python train.py --bias="none" --init="uniform" --init_std_up=0.0397 --decay_fraction=0.887
Each number is 200 + 20 x the weight over its row's rms, rounded and kept within 0 to 999. Layers, rows and columns count from 0. The size before them is the row's rms in percent of the matrix's.

# layer 3 MLP up, 384x96, rms 0.168, rows 0-33, columns 0-95
106,190,220,191,210,208,196,204,174,184,196,206,164,195,205,201,242,190,230,213,179,211,227,185,175,214,220,204,181,175,220,184,226,183,186,165,199,200,214,185,213,188,177,187,229,211,189,177,205,193,231,203,223,183,196,209,211,180,220,169,214,195,213,191,245,166,190,213,172,159,134,209,199,200,195,183,186,191,200,202,183,210,180,230,200,202,212,206,205,232,188,210,170,208,237,189,239
114,208,208,171,177,192,199,187,192,229,191,193,233,208,201,195,181,206,199,224,174,169,196,213,229,247,204,187,200,222,212,195,205,204,193,196,231,189,121,198,219,221,243,188,189,202,212,213,194,194,207,225,184,200,196,178,208,223,231,198,182,169,162,215,191,204,192,212,208,209,200,210,208,183,192,204,201,184,203,192,195,217,163,199,217,158,195,182,178,199,227,232,197,198,159,157,200
115,181,211,202,231,199,170,185,175,200,190,209,211,205,229,214,219,160,200,181,195,194,172,182,245,194,168,247,208,244,217,198,205,200,196,196,207,196,212,214,199,167,187,188,187,196,192,172,195,193,215,151,196,205,237,188,187,145,209,218,179,201,201,225,183,222,192,191,201,193,177,185,222,172,189,192,223,206,198,196,222,228,206,218,210,167,191,172,209,234,182,216,221,220,191,189,224
107,213,180,202,178,200,186,218,195,182,208,213,212,230,196,231,199,200,183,197,171,177,198,214,204,238,168,182,174,215,192,200,183,183,204,219,163,199,205,188,192,251,173,198,201,171,209,186,187,200,204,152,194,178,214,207,184,223,204,190,209,225,233,197,234,211,172,244,189,211,199,208,196,213,214,201,161,159,221,239,164,196,195,206,215,156,207,191,211,219,200,184,173,178,201,191,209
103,194,202,187,206,202,165,219,177,231,186,165,188,196,205,221,205,176,211,167,231,187,207,166,231,184,184,195,192,225,199,217,203,195,206,191,174,205,172,203,236,204,252,197,238,213,204,199,229,213,203,214,192,200,217,195,177,204,178,172,182,182,226,222,200,191,171,192,209,179,203,247,209,180,190,200,194,172,186,198,215,176,188,174,212,158,213,143,192,228,207,208,211,180,208,195,196
103,208,176,158,180,198,187,224,169,189,207,194,205,188,211,223,227,183,190,184,223,189,227,210,209,205,181,171,186,232,199,195,215,192,188,202,161,192,177,219,217,203,197,157,209,196,194,196,229,181,198,201,188,188,223,192,212,237,168,169,193,209,233,222,203,165,197,195,224,201,221,225,194,202,180,209,181,159,207,186,172,205,204,202,203,150,244,183,232,231,192,215,172,197,209,200,219
108,227,234,203,183,197,189,229,198,184,189,184,238,189,194,215,203,243,217,182,195,192,187,187,226,195,186,207,206,214,197,186,200,216,203,186,207,218,218,196,216,208,184,165,189,220,212,183,169,217,176,201,182,159,220,170,192,218,190,205,218,218,178,213,160,207,247,206,191,217,206,232,204,177,227,154,166,198,204,182,171,201,218,171,216,203,194,200,177,185,217,192,187,195,216,188,144
081,238,194,194,215,206,220,217,183,200,190,198,197,209,193,195,183,244,191,259,166,207,200,196,218,254,231,206,183,211,175,201,191,172,202,200,201,215,221,182,165,200,232,197,219,176,170,207,174,192,221,195,265,196,182,208,180,224,208,187,205,230,199,182,203,181,209,218,208,212,178,194,189,187,197,184,229,194,189,168,233,201,199,203,212,186,223,191,208,179,225,167,196,196,177,196,199
087,199,199,215,194,187,215,152,193,191,240,177,170,198,189,193,211,199,217,223,192,198,230,206,192,235,217,214,179,201,211,167,175,166,190,196,196,207,202,225,206,198,239,245,178,217,211,212,213,203,194,221,222,253,175,194,220,195,251,202,207,187,216,188,212,158,207,193,179,219,197,208,189,196,170,180,215,193,212,167,240,192,215,207,196,215,223,197,213,198,177,188,188,187,241,201,190
121,209,215,162,175,202,232,192,212,167,199,186,220,209,201,186,180,206,183,211,236,189,199,218,180,195,202,163,182,214,224,222,181,199,181,165,225,200,161,184,214,190,208,203,217,191,194,176,211,218,182,220,189,199,228,177,235,208,218,186,216,165,224,201,173,188,169,227,231,217,228,211,177,208,219,190,187,207,226,198,222,229,174,194,214,164,197,184,212,195,227,172,171,171,184,176,209
117,188,195,215,212,181,207,202,196,160,202,200,187,218,180,224,211,202,197,185,205,176,178,214,195,214,180,233,191,227,213,192,183,187,201,201,160,210,209,192,225,225,187,203,208,186,204,204,163,179,210,157,173,174,176,239,258,205,175,204,221,195,242,220,227,212,206,212,177,187,167,202,205,185,194,194,171,177,220,234,175,189,221,223,214,186,203,236,207,214,193,183,179,171,209,206,180
093,243,203,179,229,197,220,162,163,219,204,216,195,189,237,243,164,234,185,192,208,184,179,174,225,206,174,202,186,195,199,195,180,184,186,173,205,206,192,218,188,186,211,181,217,214,221,171,190,217,199,217,196,212,206,188,189,241,181,210,206,229,177,200,227,200,204,207,182,198,179,202,188,198,186,201,211,161,206,197,220,205,195,229,211,175,239,208,209,207,221,176,203,236,153,174,181
103,185,221,212,174,192,168,213,206,181,194,200,213,218,188,204,196,230,210,228,247,184,179,209,204,189,205,207,192,210,247,194,196,225,195,156,172,174,196,196,208,235,170,198,188,219,213,161,210,223,211,173,195,208,178,216,187,173,209,192,193,215,206,174,216,219,206,201,217,207,171,217,206,196,214,162,151,188,225,246,171,203,210,191,203,213,238,176,187,209,212,198,185,191,227,200,176
100,186,177,184,170,195,214,222,174,211,183,191,207,203,232,239,216,220,185,188,213,199,218,186,203,189,204,180,182,254,222,189,188,216,203,184,215,195,167,208,212,195,219,205,209,191,199,167,202,213,206,174,169,192,207,180,202,222,210,131,196,211,219,178,229,200,182,207,209,227,187,217,193,196,199,203,192,176,231,207,166,187,210,204,215,164,217,218,187,192,223,228,168,165,201,191,157
104,189,228,176,215,195,201,204,192,239,171,220,185,208,220,180,212,208,204,176,195,212,218,164,194,199,219,242,200,213,175,189,187,199,195,204,201,188,208,181,195,176,187,177,190,213,177,191,183,184,171,166,192,226,234,176,174,233,196,196,205,205,187,194,213,218,227,237,178,170,201,225,196,209,244,159,196,189,205,180,182,241,200,199,213,161,231,219,206,223,238,177,198,215,189,198,188
103,216,167,209,229,190,229,190,190,200,228,194,205,242,201,208,216,184,224,190,168,183,198,178,186,223,223,190,180,232,194,217,210,191,204,208,185,220,193,169,193,190,205,199,212,175,186,212,187,201,186,201,231,169,201,233,198,242,198,195,197,192,204,175,205,200,187,154,211,211,185,199,185,194,180,203,212,175,189,211,163,228,225,225,210,181,257,161,197,226,189,253,200,180,189,203,191
086,221,160,205,207,193,210,189,207,197,222,181,182,188,204,193,171,241,228,220,219,220,205,181,209,230,243,209,202,193,232,184,170,209,177,223,217,195,227,174,165,188,181,204,172,196,194,189,205,202,185,232,217,221,174,196,197,203,200,211,212,177,202,161,196,166,185,249,219,226,196,201,171,188,248,184,192,204,210,189,209,195,188,237,218,209,191,208,225,192,217,173,187,176,206,220,196
088,195,181,208,212,183,203,223,206,204,205,169,214,199,201,251,217,198,206,217,221,176,196,189,187,225,210,207,183,202,190,202,195,197,208,217,148,214,194,220,190,230,239,257,214,192,200,198,183,168,201,206,217,204,224,237,169,177,250,175,193,223,223,184,195,199,204,200,201,182,203,189,188,205,185,203,202,196,205,212,175,182,193,182,202,234,247,190,225,222,176,203,167,177,171,172,204
107,208,186,185,205,211,184,200,188,210,186,185,190,219,237,215,195,214,213,178,169,191,221,195,190,228,180,213,182,215,184,211,200,194,203,193,170,213,189,200,174,171,203,204,200,170,197,217,190,176,164,231,220,203,229,195,172,252,193,209,203,210,189,191,168,217,181,209,199,212,204,185,197,222,226,199,212,200,211,187,159,210,211,234,211,131,181,217,211,237,180,245,175,207,208,224,218
107,220,197,161,203,206,207,201,196,171,209,202,184,186,196,184,209,212,195,199,239,215,228,180,202,217,168,215,177,201,220,182,195,194,187,193,177,210,231,194,235,188,180,185,200,205,209,188,199,205,209,185,195,196,212,185,228,195,235,224,192,180,205,186,215,189,204,201,184,220,144,243,209,188,163,194,185,177,200,160,215,197,204,238,220,183,243,192,186,251,191,204,218,196,192,160,166
104,232,175,210,240,182,209,183,182,157,205,201,209,185,203,181,190,222,201,205,214,174,156,195,229,186,200,194,189,205,200,197,211,200,198,147,219,169,187,247,191,202,190,195,201,231,199,197,166,212,202,190,219,210,182,211,232,210,190,218,180,219,205,170,211,219,205,172,170,227,163,209,210,212,187,209,230,202,191,193,182,218,180,244,214,196,189,202,207,217,199,166,199,207,166,216,235
110,187,179,184,172,185,174,190,182,233,220,208,207,185,217,223,218,248,190,213,146,205,206,189,211,206,181,226,192,217,196,190,206,173,205,201,210,216,213,247,214,223,212,217,191,183,196,210,179,194,183,210,190,219,229,162,170,201,216,221,188,184,205,192,215,175,172,168,189,191,217,241,202,176,219,202,189,199,205,176,169,201,164,207,221,189,199,191,237,246,198,206,192,189,199,169,191
103,218,214,193,215,193,184,207,171,229,196,180,202,204,198,200,218,216,223,176,234,210,192,190,179,233,240,228,211,204,210,209,193,200,182,203,186,197,224,183,173,220,164,217,209,195,210,176,184,188,193,179,217,227,197,178,176,196,212,233,202,237,157,168,191,166,182,205,177,193,184,213,184,231,241,161,209,207,217,173,190,165,216,239,210,187,215,187,181,216,208,226,192,186,202,193,228
098,180,220,179,200,173,187,203,202,155,173,194,202,209,189,216,183,221,227,222,201,210,217,208,203,178,194,199,182,201,201,196,193,150,205,231,166,196,199,207,214,193,231,222,224,218,208,211,216,189,209,189,252,195,230,196,214,198,185,200,185,226,216,187,192,200,216,220,159,190,199,169,220,183,178,183,149,206,212,158,222,188,198,200,195,189,242,184,234,221,224,189,164,197,212,189,200
106,243,160,191,203,218,204,196,185,194,214,202,226,214,225,216,201,202,202,190,179,186,192,185,198,227,178,204,167,211,200,202,187,152,205,193,186,185,175,218,204,178,192,235,206,212,196,212,229,210,218,203,235,217,198,209,183,230,226,193,159,207,218,178,216,161,208,190,168,173,166,175,195,217,184,206,224,149,209,196,219,180,194,220,206,195,221,184,223,213,193,194,150,204,177,205,210
099,213,190,249,233,212,190,217,173,169,178,203,188,212,208,217,193,213,224,193,203,203,228,176,201,188,145,225,178,188,211,209,196,149,176,195,201,174,187,185,192,188,191,192,183,202,209,213,206,221,194,183,208,178,197,197,196,214,183,196,197,183,210,179,199,189,174,191,232,245,204,229,191,165,193,199,189,207,215,159,226,206,189,231,209,168,197,193,212,250,190,235,192,171,221,209,195
101,187,153,206,190,197,222,185,209,201,205,212,195,198,206,226,206,205,217,187,156,204,182,223,221,218,220,235,188,210,207,174,190,189,195,210,212,202,163,214,234,219,248,200,193,190,216,172,166,176,208,211,228,221,212,230,220,224,210,181,202,208,226,178,206,166,172,186,186,179,226,161,182,186,204,184,198,201,209,206,185,168,162,230,218,209,217,175,222,223,200,211,195,197,182,171,184
102,173,159,210,164,161,214,194,174,236,238,188,206,227,180,187,192,194,209,199,200,174,183,212,232,192,216,198,202,236,233,165,211,223,192,194,188,152,181,215,192,220,216,214,200,211,172,168,235,203,169,204,175,231,210,209,181,172,207,188,197,184,224,216,188,187,202,218,200,211,216,204,208,208,199,214,199,197,206,199,185,228,212,206,214,173,211,164,223,194,197,188,187,206,165,197,237
099,199,217,191,210,188,178,205,201,165,189,192,208,198,240,199,210,236,211,195,180,218,185,175,219,164,191,219,189,206,183,211,209,170,211,178,148,167,195,198,229,191,174,205,214,240,213,174,195,181,220,196,182,182,217,181,177,191,207,207,194,213,216,189,238,205,207,231,187,169,194,199,193,190,210,198,219,172,209,213,149,191,218,204,203,200,201,213,230,215,220,220,193,136,222,217,195
105,189,173,198,196,162,232,187,214,209,233,194,218,188,209,228,205,196,242,172,221,215,193,172,224,224,216,229,178,213,224,191,192,183,198,163,196,182,186,199,225,202,203,234,219,234,189,177,226,225,201,194,215,218,214,192,156,167,214,190,141,216,199,213,179,171,182,169,190,171,154,188,208,188,189,205,214,187,210,225,202,200,198,208,206,197,211,201,184,215,210,207,194,175,192,203,191
089,198,204,199,201,186,176,226,165,218,163,194,182,216,187,219,258,174,163,188,221,183,180,190,184,176,212,180,209,187,218,246,219,226,204,207,181,192,167,200,189,200,189,191,237,227,203,172,209,200,242,195,166,171,201,220,199,200,174,193,215,226,178,225,235,215,163,204,191,209,197,225,204,189,184,183,176,189,212,198,185,184,204,187,214,199,202,211,172,201,203,202,221,183,214,164,204
111,220,213,207,176,191,226,210,218,179,216,204,204,203,230,241,173,211,183,181,192,192,206,196,200,201,194,218,162,231,207,195,159,165,195,194,180,217,167,198,205,213,182,195,173,170,206,182,209,203,176,190,205,190,223,194,170,221,175,194,184,198,226,179,178,197,200,220,214,212,196,177,187,202,234,194,193,173,208,190,235,227,202,209,207,152,194,189,251,238,202,223,206,182,249,207,203
104,193,206,156,190,185,172,173,177,235,184,198,196,203,223,209,238,174,178,175,214,172,223,211,173,168,214,217,197,213,193,254,193,189,209,198,182,211,185,216,205,185,208,172,217,213,195,177,224,174,203,182,179,184,245,189,238,170,210,207,186,211,184,207,188,200,196,217,175,171,207,222,219,196,196,176,179,196,212,205,203,226,191,205,199,178,215,203,195,246,210,213,185,231,233,176,197
113,234,177,164,161,196,232,205,208,170,232,180,192,209,185,192,200,200,187,180,218,196,233,182,157,211,225,210,154,212,221,199,174,167,193,199,182,202,196,185,237,179,206,195,220,199,187,191,232,205,203,195,208,227,211,224,213,194,207,181,177,196,231,185,206,172,206,194,214,191,149,205,192,208,188,205,208,198,215,234,189,232,185,179,210,189,197,185,195,237,186,194,164,185,233,188,217